{"d_mlp": 1024, "norm": "rmsnorm", "norm_eps": 1e-06, "rope_fraction": 0.5, "parallel_block": false, "optimizer": "muon_variant", "lr": 0.0108, "decay_fraction": 1.0, "batch_tokens": 65536, "dataset": "wikipedia_en"}
Each number is 500 + 50 x the weight over the matrix's rms, rounded and kept within 0 to 999. Layers, rows and columns count from 0. Numbers have three digits each.

# up: layer 5 MLP up, 1024x256, rms 0.176, rows 795-841, columns 192-255
# down: layer 5 MLP down (transposed), 1024x256, rms 0.0574, rows 795-840, columns 192-255
up795:468478478477485461367531519483464494557455475509548572545428551424526546463500397484458590387494595431570507467388495413433494353504497477432441593507569558548422491448469428481474481466482520
down795:458488507473509448523442544467444490599448405418516534485428500515459493515565470519537420529536549540446475363541416485452537533513509527538431478495502398542560526466446435476436447376549504
up796:482496557508434499479474555553467518488467549464535475473434486513527550451550539434572471515604465460538470450456509487497501506489559530449492466500564503407512468467542505418524423581529491
down796:475430539539504487557455471492453585503484549519514455490519519474483460484489541455500461491542501538524483362566463430458434522520506432412450606524507442562380504526496521444413424513486550
up797:505534514467489504563474483501518532520442474516515522601422472505515476473583440477578561468527577519526413473478540390566546448465371554588521505551505375466554501483575477451565515522504526
down797:481550551569485489518515493556455428475427463384544513585460525464477474636558506540548546493517457570529405543414480432481508565463433456498525521448511498475442556434522543453495466462570568
up798:496513468485471570542458486490590493456518514464423474432543519436502488529595490490456491554555438467564539479490514495497503504500472542344443547547525446535495478474463481483468397527493539
down798:450476503537504532654461546531524432542541506552420515537503451534432495485556499444493577538460553522568421537510496529515509515573508575405497515490543496388552390443532325418540507454526504
up799:512551512517498474553496563530489512402461498597474525530521539476488504450542501460535421502485464484439467513403464454508580494499494436599508576507435509447500527603591561457454538465492401
down799:573543500468498489485584543517534499528468454510495479582467451520575474516503490440481487533538410483530483512532553500575490600533557497498462476480396525442527459484561483503530495498451366
up800:541501462460486460564481475476441529526473472448563470549558538392486498471491510468513538441532495514504488502454499523533523489458418483448488555507484495503470571501475498506498440460452416
down800:458548514506533553446590549520515565486489562392480513487467471484512505486484522546481588554493552467475474510439427554444562575413449496459512438573511473428512457474557526564477538543514508
up801:464511459459529513476479545536497608423468519560449460488486429474569443443488498572505557509411467628461449506490433502494496320503415548549392518555472398440496445544499545425510514491470578
down801:500396462564350517546474468626526543462492490587528459530505529499528504461392508527506550520519496452493499536531514445533492418505533502488518366582552458496508381429521528426520420464544515
up802:473566399546444585455524522522454547582497482609476450550474497441452485427488520541558487523507512476512475557575472534492487541463463497473459445530448525563375582492458491539514575602508510
down802:420486583563441489429463483503547497530475573491442497578483484462488447369523443429564524543400522505531509561488532513502505483439532479551473443496478492528510563494539481507476504499463490
up803:572531481444453530568587490442569475519390461435458461482556529439472532496432566418403442385464552460444488515530569466502499434472573505562567525405445523503542541530476425502516558569522457
down803:521489443462450444523553545504499499458460433609415467535493509507474456554517540626534561566504536430458570565437565562550521489495514445438470542440560491510615525483444527495481485488476491
up804:487517403551535538443511517467452494418568451504529490472471439451545520466480575469549483517491567495400520452505399458564523437483462525499513410408520521480488446463483476502451405466500469
down804:486484573520492467483518625553480516516555591511448498491531511455493519533407469446500472532500458512584454518541518608473474512510393455482472480519565539639538487501442596511367563513468503
up805:411520492461608545445469453478437528479545471463469533534477501528458493528563458486540531454528554516508435542565394558413572385477548499513516517565515514487539539471486494533563437496553488
down805:399522556432513586483566487557495529490509478445495521556494455497524479462447513568462557517524554456468427487459490527459460495466470576547455433484479542539460466418397525489580504474399448
up806:393602426511422537438435472518356494474491405520563516510535505442524482493437481588436572469539525505370489404458477532434508485540539462491531478459461432528487503486454508556493451499490527
down806:480517554473531535528551474521398502438493528462465540471508475495519573500615467494558519451483479489432486589532469508550534519517579588599487544506510514487475610439453536482462536552515473
up807:432541505498570487496558482582579494453491515546503582483537432473460474550472410454480520531555542493534508436502494493560502529476399471535527457512452457618504399455432452507534479481533527
down807:525462522568549541494486491486430490465447420506510484509535529515438539588519468444542516565528452499548557485522455574453383556439471449485495452500527521484489480562482421566476456569447474
up808:445410546565574484519454614468473385422532514607528508486342611436372469626505552463495540616470485488567395487467463495588487457497478521452492529493492513437579543451526516551548477569527525
down808:460496485491544538464482587475511495622564523547473556541555472489473545562501505614462495593539578513453458482566586560528495566553599499558470459570518521533543566469473452560544548501514470
up809:479522503563485572605553453515570524558494450492494509518474433551522410475502573481481424448488528479525495535438565525547598552453462515532471556507490519570482508585499433397440518543582614
down809:498431532475384526443579502455420532453474463541417405416596448593580582446475460508471508430500492505522484489426607523509424477499502409476560568577568536560491518579469539508545474488494529
up810:498494486523586487548463604524543546563484517539493503477537516477460522514534502549487461472419507519557496511389532481472432413472511476506565402513534536440479517581496423542450523609524539
down810:473427596457553438533597494507478485454498469560557495549614583383567443494444480488533486547479426512505535472383540551525502493505511547425473441440480513583511482456521438478440553560468469
up811:541448516534500459523499516480486452374535455546502471584502451399464569557471453517424479535506565423537460498595497473517575425576442472483477449504550594551584518470519452534499585550448429
down811:524535471544519434450533493470462458549483521508566506509528462504537541573515501482498435478537534392526609544470551543633436430541514486465578556418439543500576503511609559584522454526470449
up812:572486545448537525449487559512514527466574505468538570471553477503510501535542434552605508480467430435466614470418510609548367514464511401523590538458562499461481571489419533538480439497477452
down812:645438527489547538492631498459495486496525556503539413481496551490501504519467517486461488532504478456505502481483461501544551471565546563454498487419508513528452551503465597491440516570489490
up813:479540461483523508512515580514546501557554508519440439515516461480547504505591525581491414595502448396567480455485530530553548420511510487464389495467500514476493508493486498529564488558542525
down813:540503480558497586476406559541517467434464591531466446468509455574552493421542465550501443555503379513508507496515413479533449525566482496522483481451533551572424494477545484430597507560543494
up814:574442615563531434542564548423467524524482552428584529582423469442443513515494490503447426476464510470459508574479441454387483471462540469502481509478489613472434484536570528479451533521659606
down814:533451490511510568430551511474353469485405482552664491458513496469466578463436604539417433582407504436512528525437524537508504576475584495551456505571475464524481561429514582464446514578531497
up815:487521546520540453460487508511400514396495456499591546532512410540536659486459474524548414446438538584547474524484418459632545499534505445481475483533493555499559454589474565441537498430434512
down815:391455493443493555527533476508551493555479543466433481556531507603484475434498454542451501543443686440491512430505467482539478491489574468561525549441483591548490488465422482545584436496438505
up816:414504476604527504463468502508484481465502359521509458620442464445537480597480566544437541502412471409530414429526523569491445524484403473433492526565460493433539448566512597538471554473514622
down816:493447553454517600574362608613595601543444525432539403525477469412532372502500529435426473446444484435493431476442524384539493499513489523449568451483511376480537325582447558428492452521506451
up817:447574452570571514567605451500493452527463545562548542458549541491469516590496576523584547497643623429488457507533557621408485417567465424468540564628494518474511502513551519559391376514426532
down817:372594526457527486509523459536508488505434518546501420517466463611542482512458482486502494523477488561594605398568565528529546526522510493485474471494527496475475531492499593422526514488398563
up818:399460492375528491472527470553445461482446449508495559492569441424511555445558480543480461518525465469475462539473525471560519527523471566495471509515498541527474558488492493463523462587507514
down818:534543526462460564539461571509510508474477434468512532460534566433565561528456422486574529570470423576523596422530476442465492517488510515532463425514542522474475513500467497532519469596541457
up819:486474542546469476525476525543565495417538508528428547427596574562486430511437452487577513561507456478470473482405483505446480463503471486516439466552500505394569484565490498483536517579515587
down819:499585506508516499442625473421528535455510521484417488462518515463456395562505498506433539527463595442471449457505473474518398519500427508561415453529475452529505537539550445474464512475456486
up820:378556448504479402457424497516414486495453503473528481615497394534539461491470585507384563525516519484541547511529440465434541477427480407513510566394549615484493473455397508389562440497519508
down820:490370430579500547551563535505387538442531534557546503387480527504668443511544445483461424569527594548474511474472566486483463599511484453481490588491529534488516441441491482472546525516429537
up821:517561492554460559502583480545536536447447552504526479485540459627617520556451359475457517552498461510389543495552523461472455406400585501463540552445526420488463498503540508470631485459519493
down821:557463455591530545512474529548441378479557472455496530426451520565601532501611411463469548492575520501389442501518523463515519497567473440483475500493469543539510461515559583456562388454502483
up822:462427552474530547510492527310477571467500437557511552581502468578476509451524524440495551612466502405429455475599569487418482517473539453473514519610462488615527508509464553450514512591502455
down822:594525495601503622556434491547548505471575479486387515576572489603503566488566556438563468492514473509474462542441493529564515496427494495551448478403518527516428479505460537480484444440483454
up823:493509515546541529513464498487413529467431398550558444487510406435515489467517502475471531516463418427490530569455431495519551502543382444565421439458409440483489535560554475571569434461448546
down823:426476699533501451508508562515448605432578536479501637481568412506428498438486465509508382551579507540518481414529576480483448462528436452521448546442490522570564517437432568491467525509502521
up824:437472542524559454483497464526487560438503455427514632431465465484643445574463529505481439532543542504532633513529555615468528464538486450457574528486519376605577571400516526565540443520576469
down824:488476515441482571488515496404454383501456538423439456471563490589523405487490495458464462581470544550529453518512510480428602510449593537508509567498559487509520450496504468507513436575527567
up825:598456450439496477450551539503495462592496519466504566456472590393572492469497527431484568586457492523512561488408484440516536445482480489412515546481549421543547442516548550543488493532490432
down825:490441489462558433459478576533502473531513504548433456454535475513443515544539552484491508544471553541547615462479504479401483507449542466509572431413447534476581446465440598473500430542492486
up826:569504527474464414537454503501497551578530494394516488568499534548453546604548540454474438473457576542553431524449574529445491498576534500453501500529426539522436624449465505522558479489481516
down826:589427552434441488552506597489395501531409539406541555547474493522509475614519590473523476592465468571524479431512552512552561448573421525389527525492455498471467526446478456506530487463429486
up827:496500553514518519485518456412467530497517495519429536454538423484525517457518495472566501475494500538560465562541497447407416488509553552473445553507503434476486507448504529473544504465481586
down827:523547451504490524586565553488496522414454505601474471469520469425511547474539442509587565482547440473468520488482459537467514483446489494551541453522434497418494501510421514504459437557547557
up828:481561400570467573584454510508473418494540506401402419526532571494462459424489491596560474533460409523460503461572418478460451519459439521483496466484449450499595464427538549488498409539500526
down828:575568416503479440451460532534517446559404493504422480555472541553501529476493534416517573540504523473622421520469527545514522565483388435524453478547445428467543475488521581527492521531432467
up829:468523428454521494555469464453494492535639463463507538572430453543549563536495552512582486540506417484501476398465436513574495537502497408508570472532408538450468546415496478557411543497567590
down829:409537518442509426482495559621596565388454590351494463467579567527451481419527514512530523451528495404423465586549503472535510499481480498559589532441583461469467497562540544532531434518507502
up830:581548496528499534498591426603405476440493492541569533543509574458494501492446455545528523570574510543455536409492445520488446406568528593422471490532483572542594527528428551487489526531458556
down830:495569465420471583434577499490504522469553486452582546560499490533505526568505525518573449472530432508521556552458427540458475494596474550490537421567492480527495482502511472449477459466547533
up831:542556527503508450432446513528454543419418501479471504529581482451459579478458553491525538455554503541539478563383476485482451531457496518523560544453501464502478457542479450482557477484525557
down831:488550544489459436482579495479491499529516466483452594524509473483527466491494563649489501590541555517514448475491495479442538486466585474521448529406497488414510521415516462412534558466470497
up832:464496476501483506597521466537537469439495520548413510516591506473517528483510495501498521429542506548466460531468524539516465440542505412549586415488519451410555549461487448501525600462553510
down832:485550487457500508567471426500466405499459481425491491523476537485492470540554541499495529506500461418532459441506477544525533464537499535422409473503515513475567407535516509408444526542484492
up833:535436552566506521389527565529544509468431540422463399407511450510531449510448474562441473554592551478537535515624538595521469450406527559408554449398435573461452486364522487481473522509502458
down833:561533444393599501502488567566501529501443524441553515438444462544573452544557555546527575547512486453549570443501463478609480590483538428495438524426419482554564569417523580521433471418566536
up834:483411475483545516452548548456515463445470482457577533464521526548529453505517420558500537578495544482419515580502534539494454533595482417421544474558498488487537547499491507478531465452448527
down834:506485515522571542519595530497422586454434475493567551551514484463459505526541458505500506574471511529539484538384615384493498565530515465414637494499525473408559477533444441464473484474521572
up835:498541498430531465431428506498540374455569500536539556529532527506513436495502460490536551467489508604597482547494516544388488426479355490573485564480496531509530563514491483514436468374524419
down835:507527450474549496467542481474554462541482551483404514417484479414491551470493502460469507438526557532536504642529465513509446552410464493466544523451503571528395524558649535462465467503563426
up836:484589472407473590585504482432502440491406495500565504467506555487415450464406563520537538488439489546458449486610578553520527525536443475463546526445445485610527467531407519474488505575560545
down836:444540548453612582546537452494427559552531545528535562526499524560491446431405519476556484451441374494474459548542507570540497496450440437520586472478420547542550563474369503416503441392501525
up837:453543530573498504447493510518591498519579468539424509459534472509528448500438502517565473447526527487579534456413479484596488510586496554545467566509512369515506500480462473482475510514471544
down837:450601538598494450516443605453477502456527469477528547492473462578508532499530484447493478468495469520607562485482552484510415482547490503403535544566543507553562481513496549442492450543470554
up838:576441547541499497449483500350343518433613486517574517488473462541480530534449495458511572523422452508512533547510396492475424464584420465462471554524451559402459465573444470467498544481554576
down838:515524518501544358466528469573538481449470472510478524578421551494447488448535448484513460512444504522512461509533537467488490565497435487488463506569512423440488471450569489551480485488442459
up839:497548506538490489525542411553400513517570498541514423630403459495412571593500448487490431482478451457483494429577498563499441549480426476541599480452520442438508538422509536509496588510542544
down839:368551454482516535491558464481503515524445513517502520536565504498485467504553551498493471452415539513602494493567538486507507383430483495507486439449493492461480556489521468395584474524540551
up840:515453481466511445480497514547556582634438558473466429548496578459508434498370479393522499569557507510493434513463561490512520412460498432340532507475495470528553374465541643627461447482521526
down840:465560500504507586545462513538594562530543519589473399482482436357569480413487470639527469472522477413502425538550504511482473553552511428441526435555518486523520557499496496510513493508521527
up841:452523505529432591570454488647512531483567498547454429535611483476621501460429411509487509482568578435510513528499562529504513504458456454490468556476454445490506499478555472468533604514518464